Weights of a small GPT-style language model, trained from scratch on English Wikipedia: MLP 1024 tanh GELU, normalized queries and keys.
Each number is 128 + 24 x the weight over its row's rms, rounded and kept within 0 to 255. Layers, rows and columns count from 0. The size above them is the row's rms in percent of the matrix's.

# layer 9 MLP up, 1024x256, rms 0.0552, rows 705-718, columns 0-255
size [104 102  98  95 100 106 115  96  99 100 102  96 102  91]
[[130 129 163 146 100 150 119 134 115 115 122 135 101 146 119  82 113 133  90 115 118 152 132 129 150  94 113 111 130 133 137 103 106 150  84 102 128 138 122 116  80  89 131  74 120 160 127 132 167 118 175 112 134 132 149 115 101 138 160 120 151 121 113  94 114  66  91 112  84 143 169 124 126 122  94 175 154 110 130 109 160 151  92 121 100 105 154 128 119 126 103 144 117 112 134 155 136 133 101 165 117 138 123 130 155 162 127  94 124 105 125 115 121 129 141  74 159 147 154 176 152 117  99 107 118 164 117 106  96  79 179  94 127 126 144 153 123 163 179 131 116 127  89 136 135 107 156 147  95 133 120 115 134 194 155 134 167 133 149 113 136 138 152 115 110  90 136 102 131 118 157 124 142 153 155 150 133 153 108 111 134 157  93 119 132 133 107 106 119 117  86  94  98 172 127 103 158 133 116  96 119  94  88 161 128 129 147  82 128 125  98 116 158 110 144 105 119 129 142 116 114  90 114 163 114  68 135 123 147  96 143 118 142 124 162 101 139 160 154 144  75 152 124 110 138 147 151 142 132 112 130 148  82 130 171 140]
 [150  94  96 137  95 132 156 145 153 162 113 145  99 116 108 146 127  79 139 152 143 122 144 145 132 150 152 106 105  95 126 143  87 155 142  99 103 138 137  96  97 124 143 136 139 137 111 143 148 133 159 100 126 126 149 132 103 118 131 134  98 153 143 151 112 141 151 102 113 157  90  88 140 119 138 139 122 156 147 164 135 131 127 121 119  93 129 130  93 155 107 143  89 149 163 127  96  94 136 170 132 135 105 157 139 148 189 120  97 136 107 139  92 153 128 159 125  87 130 104 104 144 112 157 168 126 145 146 110 101 165 129 132 111 142 134 106  87 125 111 123 113 122 137 106 121 167 117  81 148 141 159 122 150 122 123  92 141 193 110 114 115 118 136 114 142 117  80 131 145  80 134 107  47 144 142 111 131  83 175  76 132 135 130 161 149 107 158  90 171 128 155 147 119 121 120 119 161 111 142 147 164  92 153  85 141 155 135 118 151 128 129 108 145 158 159 142 136 135 136 113 136 117 153  73 134 106  98 127 148 100 114 116  66  74 140 106 141 139 125 136 107  98 149 165 126 103 111 121 146  73 108 152 124 144 118]
 [174 138 114 144 112 152 150 120 107 133 157 135 137 130  99 114 134 151 123 129 134 172 115 187  86 100  87 168 117 116 112  96 123  95  83 135 138 130 160 113 156 131 136 133 165 134 116 117 121  92 158 101 102 143 140 147 156 144 152 145 115 119 114  77  98 107 132 136 107  98  82 106 132 128  88 138 113 104 194 140 144 100 141 145 133 130 138 124 120 116 102 122 155 103 107 151 108 181 135 112 101 121 110 147 135 149 158 111 133 124  99 129 126  76 140 144 129 148 129 149 164  95 181 187 125 110 122 110  92 155 168 112 119 156 104 132 135 134 144 109 144 139 134 146 118 119 136 116  83 106 135  84 127 176 141 129 144  99 111  94 109 122 142 115 126 131 129 130 129 109 138 160 140 100 129 136 115 107 100  55 108 165 136 120 132 137 146 129 127 148 137 154 122 113 150 143 137 134 135 128 118 129 143 131  82 117 128  86  93 165  94 109 143 144 159 129 107 149 142 134  89 102 151 100 119 117 152 172 182 109 121  92  82 102 126 129 133 149 107 173 146 156  92 156  82 144 148  90 112 171 172 154 116 114 106 103]
 [111  87 114 129 149 137 198 180 115 156 138 117 145 173 107 147 165 135  84 137 164 104  97 124 161 118 115  81 105 140 121 149  73 133  91 152 114 101 103 129  98 104 132 118 133  98 143  99 105 115 120 107 108 122  77 127 158 133 126 116 123 126 123 149 125 178 114 179 105 108 121 117 113  96 115  94 171 136 147 134 115 157 133 151  97 108 130 107 129 110 183  91 118 103 136 163 100 103 111 123 128 123 145 131 144 141 150 148 117 139 112 125 145 159 116 119 121 132 144 104 154 128 133 139 118 107 128 112  73 139  97 173 121 159 103 121 135 109  82 110 126 123 133 120 142 109  89 114 126 102 112 104 128 128 195 162  94 137 116 129 128 173 145 128  64 148 139 142 170 123 161 146 117 110 107 108 125 115 118 170 123  82 104 124 119 124 169 127 149 118 109 125 107 112 102 146 129  83 159 152 151 139  88 154 150 128 157 146 165 149 141 172 177 166 144 137  97 144 137 144 118 128 185 116 169  91 117 106 148 138 106 156 148 121 121 158 130 158 116 120 120 137 107 122 139  95 114 156 102 110 128 124 141 128 112  97]
 [138 141 144 133 148 124 124 183 186 123 171 151 128 135  97 102 157 135 123 159  80 125 135 117 147 136 141 104 125 136  80 162 120  92 143 104 181 111 118 100 110 132 115 107 122 122 173 126  91 134 142 125 126 102 124 152  97 117 155 107 147 152 134 107 145 112 145 139 103 156 109 128 110 169 178  84 111 121  88 173 122 100 161 135 114  88  75 133 144 143 130 165 141 131  79 107 163 148 120 109 122 136  85 126 150 132 156  89  84 153 136 128  91 151 141 138 149 127 122 130 128 137 125 138 121 119 154 129 103 163 133 161 144  86 133 128  93 143 129 153 143 139 132 125 106  90 111 142  96 126 122 128  78 164 131 131 153 130 126 153 113  83 124  97 154 104 100 135 127 120 146 178 144 148 121 163 147 171  95 107 109 140 113  81  89 143  98 156 162 115 157 155 134 176 108  99 144 158 103 145 130 179 147 126 129 137 158 146 122 118 134 177 170 136 133  98 132 133 148 122  95 166 111 101 104 133  97 114  88 115 151 121 146  94 112  89 111 128 135 137  97  98  87 134 138 104 137 122 103 140 111 100 133 154 102 137]
 [121 111 127 104 121 160 121 104 147 107 139 146 134 133 136 177  96 151 126 132 104 114 128 109 150  82  73 173 119 120 147 128  66 109 153 124 148 143 132 163 130 143 150 163 105 107 105 102  78 103 125 117 149 148 139 134 122 116 107  91 115  99 114 117 156 118  79 121  90 113 154  78 149 128 124 112 110 161 117  86 124 154 151 165 134 205 160 123  72 119 104 146 170 156 106  98 142  99 143 130 146 105 138 135 113 109 169 100 143  97 130 144 145 172 127 170  90  92 121 132 134 126 123 144 173  98 124 122 100 124 124 155 108 146 144 100 139 158 113 126 172 166 110  84 130 123 124 135 101 120 143 173 125 145 120 129  97 122 145 146 107 143 128 129 107  91 118 120 112 159 105 153 185 145 137 110 145 108 132 128 130 114  87 125 138 142 117 117 125 112 162  76 154 107 121 119 107 148 164 131 128  92 124 120 131 119 145 104 118  87 136 157 147 103 121 147 129 154 135 100 162 140 160 102 165 123 126 118  94 103  87 138 109  82 139 151  76 113  98 103  93 150 101 127 142 114 137 130 153 115 133  96 152 163 130 124]
 [100 111 117 121 163 128 155 130  99 122 147 125 146 131 148 148 169 177 106 114 122 141 131 129 152 123 139 154  98 111  86 136 142 139 121 124 142 125 150 115 134 137 120 161 162 125 153 174 141 123 132 162 149 105 153  94 142 129 111 154  94 138 111 134 136 106 133  99 129 152 136 130 125 167 154 120  97 133 121 125 152 181 128 128  89 130  89 164 135  96 131 103 110  86 129  72 172 160 119 145 134  86 117  86 110 131 136 111 141  93 126 166 179  98 138  84 174 125 108 140 113 117  98 144  88 113 152 160 195 145 114 141 124 126 112 116 144 121 145 138 137 130 101 121 135 147 115 152 180 140 166 122 114 147  88 138 108 133 133 104  80 125  82 128 130 103 132 160  87 103  83 129 119 102 122 139  83 152 124  74  99 103 123 131  87 127 129 103 128 107 129 168 128 140 118 149 112 125 161 122 143 125  75 172 123 156 129 122 146 120  74 133 128 134 129 123 150 128 137 126 107  77 127 145 113 110  93 157 123 119 136 139 122 139 135 167  75 113 160 101 145  98  92 150 118 150 161 105  87 128 126  82  90 152 100 102]
 [119 125 100 104 110 152  95 129  73 122 119  97 133 114 117  89 125 164 140 137 146 105 125 111 140 126 180 153 112 113 160 126 130 165 155 132 130 131 131 146 122 145 166 128 112 127 154 107 127 158 114  98 128 134 116  95 129 130 122 120 153 122 111 156 130 112 145 128 127 151 124 156 144 177 149 153 113 166 151  93 141 118 131 161 148 167 153 174 164 158 126 123  85 106 134 137 138 115 118 116 110 140  84 141 117 167 132 143 168 119 152 157 123 119 146  74 155 125 104 147 113  68 125 106 131 127  97 118 151 124  59 144 127 139  91 143 132 134 148 138  92 139 133 142 142 105 169  98 105 188 135 146  97 165 130  90  90 124 106 123 113 145 138 152 133 145 160 136 114 122 105 106  89 103 153 172 130 136  88 101 131 120 149 104 137 109  82 122 120 151 176 190 135  85 169 149 126 150 109  93 126 101 116 128 148 103 102 149 156 111 117 113 168 133  72 158 128 107 134 182 132 178 161 124 111 139 130 135 132 128 163 125 165 135 137  83 142 141 131 147 130 111  99 125 113 177 137 153 154 117  88 144 159 122 130 129]
 [116 153 135  64 113 153  98 168 102 118 131 146 110 132  79 138 115 107 105 108 136 118  80 105 129 147 125 118 110 124 143 119  95 137 139  95 175 108  98 132 132 150 145 110 140  59 101 122  91 155 174 112 149 104 132 125 119 135 124 147 138  95 156 139 141 116 101 144 124 112 143 110 129 150 178  88 124 164 109  92  98 133 115 136 122 148 167  97 140  93 150 126 121 127 157 136 130 128 147 148  97 168 120 113 106 122 118 167 174 141 107 113 169 135 126 120 131 114 139 151 155  79 130 143 124 152 182 117 144  84 122 137 113 139 107 167 117 114 135 105 108 124 158 119 148 107 117 141 133  80 146 175 148 128 147 112 123 127 120 113 127 119 140 112 111 193 103 134 146 168 144 113 150 140 175 137 116 120 128 105 163  89 184  94 135 139 150 126 123 119 160 122 120  95 125 176 105  94 125 136  98  80 123 119 163 118 142 175 115 117 130 160 130 137 162 143 118 117 127 156 130 145 118 135 123 119 200 132 148  97 200 130 128 151 114  97 122 115 125 155 138 120 145 131 132 140 113 121  92 134 145  97 172 130 166  99]
 [120 111 101 106 143 137 157 136 103 155  74 135 109 143 118 102 116 115 126 135 156 130 109 152 163 118 159 124 109 135  90 108 119 161 144 134 109 129 136 124 149 119 126 154 158 120 131 134 117 142 116 163 135 106 129 122 127 137 144 140  78 128 154 130 130 128 127 175 120 121 109 108  93 157 154 124 174  97 144 145 117 121 155 124  96 128  96 171 142 162  88 156 129 132 140 146 129 134 155 100 142 151 143 132 120 101 105 129 126 169 119 121 122 163 104  83 129 115 162  82 111 107 187  87 141 106 136 126  96 124 153 105 108 153 100 150 146 169 114 109 100 157 130 109 160  89 133 162 164  96 136 141 104 150 119 119 188 138 116 143 141 102 127 111 108 104 152 147 114 102 122 137 101  66 115 205 164 160 145 103 107 138 134 132 133 183 115 145 115 122 154 145 150 101  88 110  91 134 106 132 148 107 116 147 125 144 150 151 108 136 141 110 136  89 154 123  88 127  75 108 119 134  94 120  96 122 126 157 124 144 117 143  84 115 126 164 104 120 122 108 124 107 148  87  73 131  81 164  92  99 108 141  86 125  81  97]
 [182 122 146 116 148 137 156 131 164 134 176 128 128 122 142 149 123 147 197 106  99 125 142 144 117 112 151 153 139 109 116 130 147  81 138 109 113 161 131 142 137 129  94 127 136 136 101 142 150 150 147 135 103 134 133  97  73 175 110 123  97 155  83 122 165  88 130  92 121 100 144  95 123 116 137 132 116 123 170 120 141 159  85 121 118 117 140 113 154 157 135  87 118 102 136 145 142 111 165 125 134 129 119  95 135 135 121 123 110 153 133 106 129 120 110 133  66  94 111 148 162 137 116 121 154 163 190 122 120 174 127 140 121 144 169 120 157 109  83 154 114 120 118 170 160 115 104 116 136 103 154 120 130 124 119 135 109  97 137 163 102 147 172 115 110  95  77 125 110 143 157 102 123 132 130 102 159 167  97 133 137 104  81 101 118 116 125 163 110 130 119 103 149 110 125 157  87 148 115 141  95 141 122 127  89 135 216 130 136  97 137 150 170 102 153 105 135 127 129 154 137 111 146 105 136  89 147 118  96 118 109 153 120 146 123 112 158  98 131 130 129 162 156 100 168 115 136  71 129 112 105 127  98  95 132 110]
 [136 149 142 121 106 111 132 138 118 104 123 102 103  97  92 112 148 147 178 135  97 130 144 124 138  97  50 108 108 110 172  96 127 153 154 127 125 128 154 136 166 100 144 156 138 121 119 162 106 160 132 108 123 112 138 118 130 137 164 131 116  98 123 206 125 131  84 131 157 125 141  89  97 132 110 150 130 108 155 117 132 111  92 127 101 134 145 132 123 123 145 130 136 114 137 134 121  87 135 118 139 128 119 107 122 131 129 143 122 112 160 160 144 145 169 180  95 148 151 104 131 139 152 115  86  95  63  88  91 126  98 105 111 170 134 127 133 137  89 158 141 149 159 131 141 146  89 145 135 112 131 140 140 123 116 119 159 147  99 121 138 138 119  86 167 133 124 111 147 147 131 125 108 122 123 123 147 129 136 142 155  94 129 109 131 148  90 164 132  89 136 104 120 132 158 155 145 184 123 145  92 132  94  96 143 147 117 101 126 145  99  43 154 101 175 141 146 123 127 131 119 121 118 141 164 134  99 146 133  91 148 148 123 115 119 113 141  90 123 161 108 158 173 144  95  63 145 107 104 140  89 110 148 102 109  86]
 [107 105 130 100 113 109 111 134 160 140 111 164 115 144 123 146 168 128 115 142 124 121 132 169  83 150 136 171 138 123  75  90  71 140  87 148 144 165 161  96 126 112 115 125 129 149 111 114 131 104 153 134 143 102 115 136 151 117 132 124 113 125 117 113 102 147 147 102 107 120 114 105 104 135  88 103 106 125 108 152 132 113 122  93 102 161 113 142 132 112 148 107 155  93 122 123 105  89  90 149 176 133 138 120 131 115 119 165 111 144 113 162 102 162  54 146 132 103 103 105 142 104 109 104 123 123 154 152  74 125 124 136 139 106  89 113 121 135 133 134 131 162 153 101  93 125 132 177 121 148 150 147 102 140 111  89 125 145 122 142 152 113 180 113  99 138 133 137 133 138 142  99 189 110 147 120 179  98 119  98 122 127 143 104 109 144 111 130 136 121 131 109  99 128 145  79 129 150 122 122 123  93 111 178  67 129  94 137 154  95 160 142 128 145 140  77 150 118 113 136 106 149  88 106 117 129 125 141 164 149 132 127 104  68 105 127 157 114 118 134 114 126 132 167 121 111 150 178  84 125 132 104 111 125 130  51]
 [152 149 165  96 118 130 116  78 136 130 157 151 117 116 138 120 155 140 115 116 143 120 137 115 113  85 157 152 127 101 158 107  95 106 109 143 103 103 160 145  98 132 148 147 122  71  78 118 119 116 131 119 139 104 133  97  99 137  92 108 125 117 133  94 120 123 173 115 162 114  88 143 118 135 158 149  95 135 104 134 112 147  91  92  70 111 162 143 133 159 127 131 171 149 164 109 113 125 143 157 120  70 161 119  98 158 161 150 120 126 106 146 180 148 181  94 106 155 121 103 113 154 133 117 113 138 113 161 134  96 107 155 136 120 126 130 134 130 142 151 141 161 113 107 133 155 141 104 167  84 124 134 152 153 174 108 155  94 155 124 152  91 127 116 121 129 160 123 111 104 129 104  94  99 131  98 104 110 150 168 159 112 135 174 120 143 129 158 158 156 133 174  96 119 130 156 133 175 119 133 134 150 145 128 158 117 106 154 150 108 164 125 114 131 118 142 166 116 145 133 163 116 103 139 136 139 145 103 112 158 135  98 114 118 119  82 148  93 124 135 130 108  80  89  93 144 121 175 125 121 152  76 105 122 103 163]]
# layer 9 MLP down (transposed), 1024x256, rms 0.0552, rows 705-717, columns 0-255
size [113  96  96 100  94 111 124 100  98 104  97  92 108]
[[150  51  98 128 105  91 116 142 152 108 151 102 132  93 163  98 137 127 148 131 112 128 163 158 112 159  98 119 117 113 134  61 132 106 120 127 151 125  83 181 105 140 170  91  90 136 120 125 141 151  95 159 135 145 132 129 136 161  98 154 163 151 142 144 149 139 121 135 130 132 110 152 142  72 101 134 154 116 155 128 127 156 152 158 152 112  80 115 101 107 166 144  88 115 108 159 117 146 158 127 108 123 147  62  98 111 129  96 139 157  94 118 146 124 157 143 139 104  95 142 125 144 146 152 143 123  92 108 108 111 103 148 175 164 118 139 106 121 126 108 116 133  99 126 100 127 127 122 144 144 123 108 178 120 130  98 123 149  92 162 120 150 102 147 116 119 114 115 104 159 139 161 102 117 180 157  86 103 132 117 117 133 136 119 151  92 131 154 127 135 127 129 152 132 164 114 128 190 149 115 118 134 140 136 152 146 112  87 100 101 134 137 101 152 121 109 124 172 105 131 113  69 121 140 136 168 125 127 155 173 145 120 133 118 121  95 115 184 126 119 144  98 131 129 144 146 160 155 134  97  84 158 156 137 124 125]
 [166 106 157 145 137 143 185 105 145  96 132 164 123 106 113 109 106 174  91 117 158 142 169 120  78 148 148 120  92 100 121 131 130 180 134 125 159  82 143 106 112 130 120 157 113 147 165 123 142  88 147  70 143 143 167 137  96 139 158 132 101 167 166 126 134 144 122 160 122 144 123 153 119  93 112 138 105 141 121 122 131 121 171 141 133 142 176 119  91  98 181 192 153 108 148 137  94 140 154 134 132 133 104 146 138 115 164  85 138 123 109 146 120 148 116 111 111 152 129 150 116  76 131 145 157  84  96 132 121 160 182 113 141 106 146 142  91 160 155 149 126 110 123 127 137 127 131 110 121 157  97 125 182 110  95 119  87  89 112 120 125 122 136 130 119 125 163 107 108 115 108 133  81  81 128 144 109 123 127 145 155 111 147 136 139 158 112 130 134 133 120 126 141 130 135 109 116 115 102 147 110 132  84 158  98 115 143 138 150 121  81 124 155  84 130 138 151 134 162 122 103 128 136 139  84  96  65 130  90 103 136 133 119  98 135 143 182 126 119 163 141 124 116 148 139  78 111 116 116 134 137 129 128 104 153 123]
 [ 99 104 155 103 138 191 151 147  81 137 148 127 101 128 147 145 160 147 116 107 135 122 117 131  97  94 137 130 151 138  92 116 133 154 131 115 136 146 123 102 105 109 136 132 126 125 137 122 144 114  90 137 193 157 118 122  86 130 100  85 133 144 140 122 115 141 122 101 157 114 178 140 158 121 127 122 124 117 106 137 144 133 142  96 135 150 121 148 118 112 143 138 124  98 140 118 170 110 118 133 166 136 107 137  97 149 134 111 148  97 112  93 111 112 127 134 116 164 141 124 100 175 146 100 162 198 100 103 158 149 104 168 137 123  82 131 105 118 117 177 119 120 147 137 114 158  92  90 129 134 153 110 101 136 115 160 162 144 153 163 107 168 104 129 103 130 121 113  64 120 151  83 112 140 136 152 132  65 152 101  97 132  93 105 103 131 125 133 175 144 114 134 118 120 130 101 131  85 181 155 131 139 136 166 160 130 107 124 112  99 140 181 120 130 150 116 159 116 106 139 133 139 107 119 159 128 124 110 125 121 174 138 102 134 148 108  79 131 145 122  98  78 151  76 134 134 121 167 163  96 109 147 122 103 147 176]
 [138 151 151 138 137 116 103  95 142  99 122  94 134  73 114  98 132 134 169 141  88 117 126 145  82 131 141 171 149  79 125 128 134 129 141 113 121 125 156 135 122 140 154 177  83 154 146 163 168 162 132 118 156 135 174 117  97 113 113 116 162 126 123  92 126 124 112 102 167 132 110  93 141 140  91 128 118 128 125 134 134 102 124  79 157 141 130 160 130 148  64 167 127 157 116  90 170 112 113 132 150 173 102 122 127 147  87 126 165 117 173 108 134 109 155  95 117 131 167 173  97 124 107 133 146 127 117 138 161 129 148 137 139  87 134 147 151 139 130 103 119 125 118 138  96 154 170 136 118 116 131 116 128 138  96  93 173 125 107 105 125  82 109 124 213 102 118 149  92 152 101 120 106 150 133 137 119 124 115  81 135 173 147 136 130 112 101 129 137 146 162 152 166 148 151 120 117 166  82 141  93 103 151 107 111 130 127 112 101 124 142 113  83 130 118 136 135 118 146 136 149 136 151 111  92 153 142 146  99  99 148 103 129 151 119 101 106  71 133 110 106 114 149 125 111 177 146 114 127 111 106 147 149 134 105 138]
 [ 87 130 101 108 140 111 146 134 192 157 120 135 143 135 150 111  95 124 186 132 144 121 126 131 137 126 101  96 167 133 153  95 152 142 130 125 170 113 141 175 125  99 139 124 153 139 150 138 161 116 120 152 140  97 114 122 143 134 104 137 133 138 158 131 156 174 131  99 162 125 159  82 123 126 133 135 102 146 114 118 150 142  75 129 149 150 119 109  94 116 119 117 103 130 104 205 110 122 138 145 169 118 100 131 140  89 117 159 137  98  92  98 145 132 128 157 121 170 150 138 135 119 114 126 137 162 147 127 114 164 155 124 120 129 146 107 126 188 120 156 143 116 174 110 152 105 166 115 150  97 100 165 136 128 124 152 138  64 128 117 138 101 143 127  64 117 132  87 142 133 144 115 124 110 119  80 150  94 111  83 145 104 151 136 139 122  98  90 119 154 135 121 108  71 150 109  89  96 117 149 106 122 124 144  97 104 112 124 121 171  76 113 110 111 124 165  88 121 147 135 155 104 109 124 167 123 117 143 128 171 147 131 119 140 133 141 132 165 100 155 103 121 113 137 141 165 115  88 104 133 125 108 140 118 179 104]
 [147  93  98 109 109 159 135 117 115 111 147 148 133 160 126 142 138 161 151 123 147 132 146 148 125 123  63 133 136 142 121 141 149 113 161 138 128 105 118 129 122 124 114 152 141 100 170 141  99 134 105 116 105 136  91 146 109 135 142 162 129 102 125 144  99 139 105 148 133 136  88 146 182 112 136 122 141 186  74 118 147 163 137 151 137 169 110  75  82 120 134 163 175 161 138 126 157 103 125 154 128 131 149 105 169 100 133 178 126 131 106  85 156 115 143 139 108  98 152 121 103  52 188 100 127 134  83  95 126 127 158  91 121 114 111 106 142 143 134 129 117 175 104 137 125 140  68 121 117 141 158  98 142 141 105 133 117 106 124 119 133 150 114 165 125 120 115 132 128 153 111 125 169 133 152 137 119 150  97 136 114 114 138 159 147 104 145 128 127  93 168  89 106 124 163 137 123 150 172 118 143  95 141 120 149 130 105 130 143 141 108 114 146 138 154 127 137  87  87  91 138 101 178 115 119 117 109 124 119  66 112  89 127 111 126 116  64 140  92 125 123 162  97 134 145 110 111 176 110 137 140 135 124 117 155 125]
 [146 119 126 151 128 127 137 139 119  71 143 133 121 110 157 164 192 131 121 123 100 133 135 120 126 125 115 134 120 126  95 123 133 143 150 103 133 133 148 157 107 151 126 143 146  96 136 149 117 106 117 168 115 122 142 106 146 146 132 152 117 156 159 125 129 100 110 132 129 155 118 117 132 122 134 132 105 120 127 134 148 152 170 103  75 145  93 198 146 133 107 160 105  88 106 115  88 145 133 108 121  55 137 103 173 154 126 118 187  82 178 151 161 147 136 124 187 150 107 133 141 126 109 144  61 128 115 119 128 168 111 177 141 138 124 133 124 142 147 165 154 129 107 136 130 124 148 174 158 145 136 117 114  98  97 108 116 139 147  92  96 128 113 167 102 107 125 125 119  79 102 138 126 103 102 127 100 105 154  80 115 130 166 100 115 177  85  98 145 117 132 122 133 144 137 157 106 123 190 113 128 124 102 102 111 105  80  93 144  94  96 141 140 167 129 127 114 137 125 143 126  89 147 152 107 124 121 168 109 126 124 140 125 120 138 157 127 148 136  94 116  81 102 155 146 132 120 142 109  96 113 138 135 172 143  98]
 [ 90 150 120 164 125 140 136 146 127 150  92 120 111 143  81 111 105 142 171 136 160 114 104 111 149  94  98 140 154  86 136 154  86 189 107 131 127 131 102  25 118 120 127 116 154 138 156  95 169 177 145  93 121 127 118 155 147 110  88 105 114 112  97 127 138 157  81 145 168  96 112 141 111 117 111 151  89 128 175 184 118 160 103 157 114 107 108 118 134  91 137 104 141 129 102 136 130 116 160 143 118  99 162 161 126 116 135  80 104 123 142 156  99  91 135 112 107 121 126 124 144 126 109 150 140 142 101 107  86 175 155 133 155  81 158 120 104  99 142 156 110 142  91 105 143 149 112 146 115 150  95 114 125 156 140 128 163 127 132 117 157 117 148 118 110 115 128 132  97 164 136 127 151 151 106 117 175 135 139 158 132 179 102  89 110 134 121  98 137 128 106 129 119 142 113  86 119 146 110 136 145 139 152 161  96 114 152 116 133 155 110 132 135  97 135 126 133 146 133 161 167 150 104 153 144 154 134 141 159 128 152 137 108 134 146 134 115 119 106 108 131 179 130 158  95 118 124 135 137 141 163 147 105 118 101 119]
 [155 149 188 146 136  86 120 151 122 154 128  99  71 150 155 131 108 151 155 135 106 128 156 136 142 134 144 120 102 200 113 113 157 148 149 125 132 118 122 136 109 125 123 123 152 131 138 150 137 142 113 105 104 128 123 108  70 128  89 144  92 138 124  92 156  88 115 134 121  92 141  95 150 145 106 155 142 137 119 107 140  97 100 135 125 116  99 133 129 147 113 131 147 100  99  85 163 156 135 109 113 122 116 145 119 147 127 166 125 129 154 127 128 142 134 131 111 119 134 130  87 127  97  92  93 147  76  96 134  95 151 178 163 139 130 117 151 153 153 136 168 175  87 118  74 122 100 145 108 135 139 158 123 158 154 117 143 188 152 150 122 158 104 117 104 115 124 110 124 114 177 127 105 114 122 144 168  69 129 137 136 158 151 163 124 113 104 148 140  98 124  92 144 113 135 145 147 148 118 130 169 106 138 100 118 110 163 146 146 143 106 149  88 128 118 109 125 139 113 117 119  76 129 127 117 116 135 132  91  98 166 121 128 146 180 110 119 102 168 135 101 143 123 190  93 103 100 108 123 128 138 105 144 149  81 172]
 [118 167 126 102 117 120 113  98 132 140  90 122 137  89 101 135 114 106 159 145 188 119  89 129 124 148  59 114 117 146  94 124 119  96 137 121 153 118  90 134 130 111 146 133 116 135 109 170 140 118 106 215 131 135 134  96 126 126 135  83 107 120 117 122 132 128 119 164 135 161 174 141  98 102 144  95 154 154 143 161 147 122 141 128  91 116 126  99 115 136 126 112 153 115 123 135 110 131 152 128 154 154 102 130 209 127 105 171  97 171  86 115 142 141 119  97 145 112 142 148  96 118 129  99 151  76  95 140 104 121 145 157 128 103 105 158 147 133 115 111 141 123 128 131 132 133 137 153  94 144 143 116 117 114 163 131 150 144  89 170 148 110 136 183 153 106 166 154  98 134 133 142  91 122 142 155 152  95 149  92 142 118 108 143 162 144 102 120 111 153 146 165 139 163 141 162 116 173 118 153 140 147 101 151 143 118 118 116 138 132 104  76 112  96 136 106 106 173 126 134 127 128 109 131 176 128 142 119 133 176  93  90  98 127 124 128 149 110 108 120 159 129 113  96 111 133  99 127  80  96 110 143 119 139 109 158]
 [111 132 123 153  98 115 127 127 156 119  96 153 131 145 113 110 114 181 158 117 108 105 132 121 127 141 153 132 146 165  88 128 155 158 109 116 133 157 135 135 145 155 152 136 151 148 109 125 108  72 147 167 131 145 115 135  92 149 142  85  71 125 129 115 135 125 101 115  82 120 102 103 128  99 154 100 132 142 148 138 150 138 150 128 100 145 140 108 115 115 103 146 115 131 120 160 131 135 103 177 105  79 153 120 123 196 127 118 104  94 147 107 134 147 146 156 122 128 116 157 152 126 125 104 123 147  98 152 125 136 137 110 143 123 150 103 138 148 154 140 140 138 144 133 182 148 167 105 136 138 101 140 140 141 140 103 141 115 119 154 117 126 102  65 103 127 145 152 100 159 123 134 114 122 135 113 148 122 124 176 104 137  95 149  89 109  89 133 122  79 143 101 157 128 173 103 154 158 126 150  68 181 123 131 143  82 151  79 150 162 134 114 150 165 126 120 122 133 119 131 153  71 137 130 127 110 112 105 157 166 139 109 116 150  92 146  74 121 173 154 148 137 119  76 157 138 142 101 103  96 109  59 130 147 143 135]
 [ 88  93 149 115 121 147  92 144 121 164 148 133 126 103 106 125 176 113 178 111 133 110 121 101  94 136 127  83 108 158 100 162 128 162 129 122 113 154 112 102 151  91 114 135 113 135 129 114 103 148  97 140 107 137 124 136 149 137 164 154 152 172  71  99 117 154 166 136 119 159 152 148 143 155 119  95 157 143 139 126 150 178 116 146 123  80 114 112 125 114 151  91 124 130 146 139 159 126 119 109 133  89 148 143 147 137 149 109 161 159 164 131 166 128 120 123 120 117 102  98  90 104 160 153 136 131 178 149 118 138 145 102 156  70 148 104 150 111 129 140  55 104 147 111 132 100 184 113 134 114 140  99 132 159 128 142 151 113 131 117 117 136 134 123 142 120 152 114 138 123 139 127 145 141 114 135 116 115  89 122 158 154 102 123 132 117  99 115 110 186  97 185 159  86  95 130 183 109 190 130  74 135 137 136 143 116 139 137 107 131 112 153  98 133 109 116 131 143 149 107 148 179 144 104  92 123 166 119 111 126 113 108  94 160 114 127  80 102 153 126 141 157 117  94 117 159 153 119 131 122 133 109 144 140 136 130]
 [140 119 142 110 110 167 143 124 161 137 107 129 144  94 141 153 123 113 167 149 176 127 114 138 110 103 138 156 123 173 103 119 122 139 114 123 130 141 165  96 125 157  98 108 130 144 105 129 127 103 162 179 122 117 120 111 160 166 167  96 128 134 105 105 103 127 154 150 132 123  92 106 139 141 158 132 110 138 138 147 143 119 158 110 108 141  79 139 119 126 158 131 131 154 130  98 172 101 150 174 210 154 120 133 107 123 101 149 137 163 149 169  94 148  66 128 138 103 119 101 140  94 141  94  72 155 118 157 101 150 163 117 123 117 100 175 131 134 111  80 147 146 131  96  92 137 118 180 120 124 147 149 113 100 113  85 148 155 115 161 138 142 133 134  72 123 124 150 138 106  93 124 138 132 140 103 159 142 108 119 102 163 120 131 126 142 105 146 142  66 128 108 145 127 177 136 152 150 105 156 112 106 130 134 126 141 113 108 117  93 133 143 105 129 141  92 128 102 120 119 107 112  99  94 104  97  94 124 127 139 166 132 101 103 140 128 129 107 142 170 159 146 163 123 127  78 106 159 132 138 116 160 121 123 135  73]]